Part of a small language model's weights.
Size: 16 layers, width 96, MLP 768 GeGLU, 4.35M parameters.
Training: a variant of Muon for these matrices, 8082 steps.
Each number is 128 + 32 x the weight over its row's rms, rounded and kept within 0 to 255. Layers, rows and columns count from 0. The size above them is the row's rms in percent of the matrix's.

# layer 3 MLP up, 768x96, rms 0.199, rows 648-658, columns 0-95
size [146 101  75 105  81 112 103  80  71  96  62]
[[131 123 188 154  74 149  94 142 172  49 166 124 124  97 174 116 120 140 135 120 141 155 210 126  64 119 110  93 158 172 189  82 154 146 141  91 148 127  67 113  94 120  95 192 114 175 160 143 134 109 111 115 165 158  53 143 113 116 149 129 153 109 186 182 166 136 131 129 123 152 159 113 121 124 148 123 148 165 134 118  70 114 125 122 147 134 119 134 164  93 137 114 118 126 198 180]
 [ 95 144  80 136 184 124 137 128 187  82  60 213  92 151 114  46 138  59 164 146 154  57 162  96 133 129 168 122  83 167 147 180 133 130 111 146  94 127 138 139 125 178 160  91 183 161 130 127 108 123 118 126  96 153 121 156 159 130 117 158  90 130 116 129 122 167 107 150 135  73  76 112 125 133 107 159 132 157 200 116 127 141 164 120 130 143 162 114 159 165 130 120 112 123 138 182]
 [ 69 124 203 149 151 184 112  98 139 101 145 158 177 154 121 123 117 173  44 160  82 102 158 109 178 139 107 122 119 130 191 148 128  84  80 120 126 182 136 166 144 120 163 106 165 180 116 162 105 148 165 112 146  77 137 114 155 189 149 100 141 135 109  89 107 104 184 149 117 183  93 140 177 129  58 149  86 125 114 116  91 135 135 105 119 135  76 127 105 125 148 109 124 108  89 136]
 [181 201  79  85 136 126 157  80 155 116 167 102 132 130  62 105 113 147 201 103 146 147 182 130 168 111 142  96 104 173  97 140 111 114 146 132 124 162 167  50 119 106 116  93 117 150 181 131 126 115 122  87  76  96  84  68 111 146 112 154 140 161  75 119 151 124 116 144 167 110  97  94 147 183  81 171 130  95 119 126 163  82 181 132 142 123 157  97 110 135 104 153 107  83 130 128]
 [147  81 133 178 129 128 167 155 186 158 158 112 118 145 176 108 113  96 105 202 189 149 105 149  81 141 108 136 113  89 133 137 125  93 122 111 105  93 101 100 139 120 126 151 114 174 122 135 142 122 124  59  75 179 161 104  70  48 100 170 159 138 161  89 156 100 177  91 170 104 114  67 136 101 145 125 164 103 139  98  66 139 125 113 165 107 137  97 142  98 126  82 146 167 166 138]
 [125 162 143 116 162  87 177 106 161 115 154  98 128 169 155 157  81 131 185  58 158 108 150 146 100 138 167 123 114 180 172  96 122 146 142 103 135 163 129 163 139 146 112  99  80 159 167 160 149 143 148 115 145 114 133  96 156 104  82 128 138  97 108  62 140 108 128 169 126  74 182  63 133 128 139  90 121 136 131 172 143 136 124  67 155  44  92  85 101  87 139 155 192 138 181 112]
 [ 94 108 100  92 105 169 125 148 117 139 155 115 136 118 106 137 141  96 122  72 158 125 107 106  89  87 123 140 109 120  83 127 122 162 104 131 167 115 119 144  98 147  99 170  60 151  85 159 106 191 109 129 115  77 133 126 146 187  94 158 105  80 163  91  59 138 173 171  83 173 105  62 165 163  75 142 135 132 125 175 191 139 115 107 104 162  82 158 154 141 175 125 157 126  82 179]
 [151 151 156  97 144 141  96 143 126  96 149 135 157 112 126  82 116 127 122  77 129  65 126 185 135 145 192 116 179 148  80 155 114 151 138  58 100  96  94 149  94 128 134  79 150 145 173 103 200  91  90 118  97 120  90 134  81 131 120 120 126  41 139  60 165 123 162 161 110 174  92  92  99 104 171 113 156 109 119 128  84  66 111 160 139 146 160 116 104 114 107 128 144 137 174 162]
 [135  65 105 123  51  91 183 130  89 170 151  73 196 119  83 119 120 139 158  66 134 117 116 123 137  75 128 100 142 172 123 150 157 167 118 105 129 131 132 125 117 150 137 104 141 145 125 135  97 176 107 146 160 173 111 159 154 109  58 108 132 151  67 122 133 115 163 109 153 134 136 155 124 135 155 183 121 143 109 126 159  88 163 100  92  88 175 104 145  57  80  65 161 136 109 185]
 [135 158 140 171 129 169 101  95 136 161 164  97  82 128 173  70 118 135 182 108 167 124 104 120 104 109 108  95 144 173 143 136  86  68 146 108 172 136  76 196 119 121 163 147 171 159 140  91 124 145  82 122 160 108 100 176 175  75  89 154 126 102 135  95 153 138 192 104 161 135 105  87 145 130 168  85  99 109 146 155 129 140  98 137 155 154  78 137 121  74 101 168  93 207 113 118]
 [118 168 123 126 134 152 113 146 187 133 173 179 145 125 122 188 132 138 146 141 111  64 155 115 171 140 118 140  84 162 155 118 149 131 175  83 141 114 141  62  83 165 159 146 126  93 132 157 169 149 118 145  87 101 174 145 136 149  74 170 118  84  93 131 186 172 134 148 148 127  97 122 123 133 115 146 129 151  46  85 115  83 165  91 126 119 100 195 157 153 138 127  92  48  87 163]]
# layer 3 MLP down (transposed), 768x96, rms 0.132, rows 648-658, columns 0-95
size [138  95  78 100 110 125 112  79  96 101  86]
[[172 118 182  96  97 154 109 124 123  34 127 141 138 147 150  69 150  95 117 136 178 105 152 134  99 131 128 140 151 138 132 114 178 168 134 117 160 181  87 136 124  96  86 139 153 166 133 141 161 116 137 122 189 201  95  96 107 116 116 102 141  87 170  89 167 126 148  97 153 200 131 172  90 140 141 120 185 196 161 157 137 126 145 115  73 125  99 139 165  76 142 115 149 150 165  85]
 [129 148 121 103 135  82 110 135  58 111 124 184 115 150 144  93 131 143 136 150  71  87 113  99 140  53 146  94  96 147 154 132 160  68 120 138 123 142 138 123 146 162 153 126 181  86 174 161 146 138  98  87 107 130  73 205 132  99  70 208  50 150  92 136 152 127  84 166 137 124 131 120 114 142 134 169 143 171 152 108 136  92 166 132 172 121 144 129 135 155 130  79  63 123 130 107]
 [128 137 129 116 168 113  99 200 157  96 111 166 120 184 110 101 119 128  73  82 150 186 115 126 130 146 127 103 136 161 136  53 123 119 114 188 121 193 115 149 105 155 147 151 182 145 116 143 133 162 131 161 177  84 120 107 169 135 130 111 122 128  85  34  90 124  89 142 179  89 123  68  87 118 106 157 132 160  98  92 135 155 169 148  92 113 103  65  86 154 145 142 104 103 125 150]
 [178 148 114  21 137  98 118 119 189  87 163 125 119 133  86 119 131 137 164 107 105 117 205 129 200 144 143 105 134 168 121 151  67 147 141 125 114 148 154  43 113 115 132  53 110 128 170 123 141 123 145 159 121 129  71 106 111 137 114 148 119  79 107 104 148 138 144 153 205 105 111 107 151 143  86 120 125 167 161 131 221 104 144 119 125 139 104  85 139 130 125 124 127 115 105 131]
 [155 101 144  97  85 137  99  99  67  90 132 136 101 122  71 181 178 178 136  77  39  88 150 114 111 159 141 113 155 122 127 129 166 135 111 122 140 185 177 151 149 148 135 119 112  88 145 125 119 143 125 157 139 177 140 158 134 153 148 103 105 136  94 125  46  82  92 139 160 154 156 161 126 172 110 100 128 108  59 105 180  93 165 185  86 148  89 163 117 164 106 146 134 145  89 117]
 [131 124 150 112  73 123  72 121 202 109 115 114 133 151 138 154 139 118 128 131 145 101  96 155 129 154 210 127 143 217 118 161  86 115 137 168 147 165 137  90 122 144 153 128 148  96 187 153 132 156 104 139 153 118  94  69 121 102  75 107 176 112 127  78 110 174 104 123 179 114 160 137 131 134 117 111 161 163 166 115 145 159  80  84  84  71  85  79  97 164 185  91 105 113 122  97]
 [169 131 126  83 112 124 114 114 104 107 115  75 120 107 107 157 131  90 148 161 120 118  87 172 113  82  97 121  96 139 140 147 143 158 164 143 118 183 147 107 164 136  75 156 131 163 160 154  59 167 136 122 107  75  93 156 130 119  60 152  93 170 170  29  99 129 142 143 150 143  98 111 137 164 130 117 172  62 157 156 181 138 170  93 146  59 103 112 128  75 126 147 134  96  97 161]
 [133 168 156 134 171 107 112 141 134 119 182 118 104 145 119 132 114 123 147 150 145  30 125 169 164 130 148 125 196 130 139 114 129 155 103  82 103  85  86 169  95 134 141 168 181 161 104 102 121  89  89 130 131 130 167  86  19 119 100 116 117  76 135 131 113 164 132 147  94 128 165 126  73 123  96 121 163 140 103 132  89  71 142 158 152 132 132 141  65 187 124 185 128 115 164 151]
 [127 168 119 113 145  74 166 102  70 111  97 117 172 124  80 162 176 136 124 116 110 108 129 188  69 112 130 204 152 134 103 123 108 118 132 141 180 150 130 142 127 216 137 159 125 158 172 158 120 139 112 141 129 114 157 147 145  86  92 156 140 118 118 122 105 124 140 106 109  82 213  81 114 117 112  86 209  95 181  90 155 152  61 132 150 147  95 153 144 156 108 162 168 139 129 148]
 [135  94 145 105 156 166 130  85 109 108 123 131  64 134 167  97 126  80 136 194 163 156 146  60 122 155 147  75  53 140 100 107 115  92 122 128 165 189 128 160 121 131  82 175 130  75 102 169 101 141  97 122 156 117 114 169 142  86 104 193 153  96 139 103 129  94 132 100  58 150 143 156  99  89 155  90  92 143 150 158 159 146 156 145 152 106 104 191 124 108 125 143 106 176 104 164]
 [163 126  86 129 151 143  88 116 133  95  71 226 141 112 157 123 115 129 122 139 141  81 139 174 100 182 108 110 111 101  52  93  92 133 138 115 176 209 164 100 110 112 117 174 203 102 116 172 149 128 104 123  99 121 189 130 134  84 104 123 114 131 131 132 139 181  71 143 130 115  97  74 115 152 138 110 118 206 139  82  74 138 134 129 124 113 136 132  87 147 155 104 113 121 164 126]]
# layer 3 MLP gate, 768x96, rms 0.208, rows 649-659, columns 0-95
size [ 91  76  83 124 116 103  74  89  82  87  70]
[[ 53 168 156 118 149 116 105 130  91 151 154 176 117 116 142 157 176 134 128 130 105 102 111 145 146 135 138  63 116 165 138 123 180 134 142 159 127 133 131 106 160 111 113 137 140 128 160 173 126 115  38  87 111 124 165 168 118 165 132  88  30 136 123 140 201 173 112 181 145 139 151 133 170 110 153 104 153 138 138 110 159 155 164  53 167 185 148 113 179 157  83 126 127 115 168 121]
 [209 127 147 113 132 107 114 178 121 132  77 159 103 101 120 101 158 133 157  98 144 151 102 140  54 168 127 138  61 161 117  28 150 143 129 112 121 150 163  89 108 165 162 177 145 169 124  68 132 154 113 132 129 135 136  86 124 137  85 109 126 110 107 112 155 121 148  83 143  66 138 115  48 125 151 152 117 173 147 120 184 120 142 177 136 137 127  88  98 128 135 199 127 178 125 126]
 [ 53 132 160 105 144  79 111 153 172  96 133 187 163 131 158 126 182 146 166  74 149 111 135 156 125 111 169 124 116 129 170  57 146 115 172 124 155 167 150 140  93 100 122 128 146 117  93 104  87 170 159 102 192 166 165 104 125 141 171  97 124  67 126  79 143 137 109 136  68 129  88  60 111 125 144 153 141 152 128 147 139  88 161 167 206 107 154 132  81  87 146 131 143 134 118 109]
 [115 134 147 145 188 130 179 165 192 188 141 139 137 144 161  70 137  67 121 225 202 154 118 152 147 112 119 159 113 163 130 118 116 123 138 138 146  96  87  95  99 115 139 152 119 157 127 141  90 137 130 102  92  94 125  95 105  86 104 155 152 125 163 113 207 179 147 114 138 114 124  98 132  63 107 123  95 113 177 145  69 163 115  92 161 103 133 111 144  74 145 149 131 141 180 154]
 [ 97 109 127 154 111 137  96 129 153 135 116 129  68 106 129 127 180 161  94 127  99 138 106 110 112 115 156 126 125 140  67 153 110  76  64 105 169 122 166  74  74  79  80 159 152 123 113 115 131 124  58 181  89 128 122  94  71 163 119 146 122 127 162 160  94 142 181  72  95 102 125 199 152 156 109 185 107 120 148 113 135 113 121 169 126 190 131 108  97 159 114 116  65 141 127  66]
 [ 63  83 113 152  89 149 118 184 165 139 170 139 109 139 151 107 119 173 109  62  93 122  97  82  78 128  67 163 132 152 117 115 112 127  82 149 172  94 105 136 116 133 146 154 110 111  95 157 148 170 165 166 147 103 168 151 121 158 110 127 104  82 161 119 120 157 138 158 126 174 110  69 162 159 152 198 131 153  89 103 153 156  85 147  78 143 121 162 119 145 181 107 125 189 104 196]
 [155 163 117 102 136 131 115 129 132 100 144 107  69 136 124 172 107 125 128 191 192 165  98 144 128 170 116 145 144 113 140  89 180 143  61 200 205 144 151 133  96 139 149 122  99 108  68 159 109 125 153  82 132 101 120 145 134 107 133 156 181 186 164 177 103 150 104 162  88  94 151 158 108  88 123  92 155 156  78 117 161 138 164 107 130 107  96 165 113 185 151 118  65 117 158 168]
 [128 106 138 143  65 154  89 127 110 156 148 100 131 123 168 105  90 121 135 134 124 123 132  64 134  91 118  80 116 197 155 167 191 130 123  91 109  96 148 128 128  54 129 116 194 141  78 110 138 144 139 115 171 201  89 103 128 124 144  99 129 124  95  91 151 127 130  90 148 131 103 142 107 138 110 200  78 113  63 113  69 139 194  99  96 124 180 124 108 113 150  74 155 127 136 178]
 [ 77 155  88  77  93 127 134 153 122  64 130 200 175 108 144 143 106 120 106 150 107 151 139 169 133 181 181  95 129 173 107 113 135 177 169 128  85 116 111  42 118  80 106 117  90 142 155 142 136 125 179 162  99 137 135  89 123 147 141 124  59 135 132 162 108 173  86 149 152 114 133 209 119 150 115 168 152 132 147  86 154 129  83  76 118 146 109 125 172 144 119  96 178  90 136 128]
 [190 114 109 128 137 105  60 125 128 107  61 220 112 103 182 111 111 114 136 153 129  69 113 134  75 176 102 116  94  87  56  93 121 134  85 167 123 169 143 139  90  64 107 130 164 129 147 151 108 120 109 123 159 127 171 148 104  88 133 111 102 164 161  82 143 126 145 157 133 139  83  84 132 104 130 107 138 163 185  80  94 141 115 149  86 143 112  85  87 118 152 138 154 162 169 108]
 [123 125 153 150 146 142 133 150 126 100 156 102 121  91 176  59 132  75 129 196 137 105 140 117 173 133  74 166 145 137 185 152 144 158  81 160 135 162 157 154 131 108 110  70 179 184 136 114 140  89 149  99  43 114 112 144 130 117 167 122 104  88 139 183 130 159 105 109  91 131 142 140  92 154 157 112 123 189 133 142 106 130 155 130 153 128 185 164  57 135 162 158 178 134 193 115]]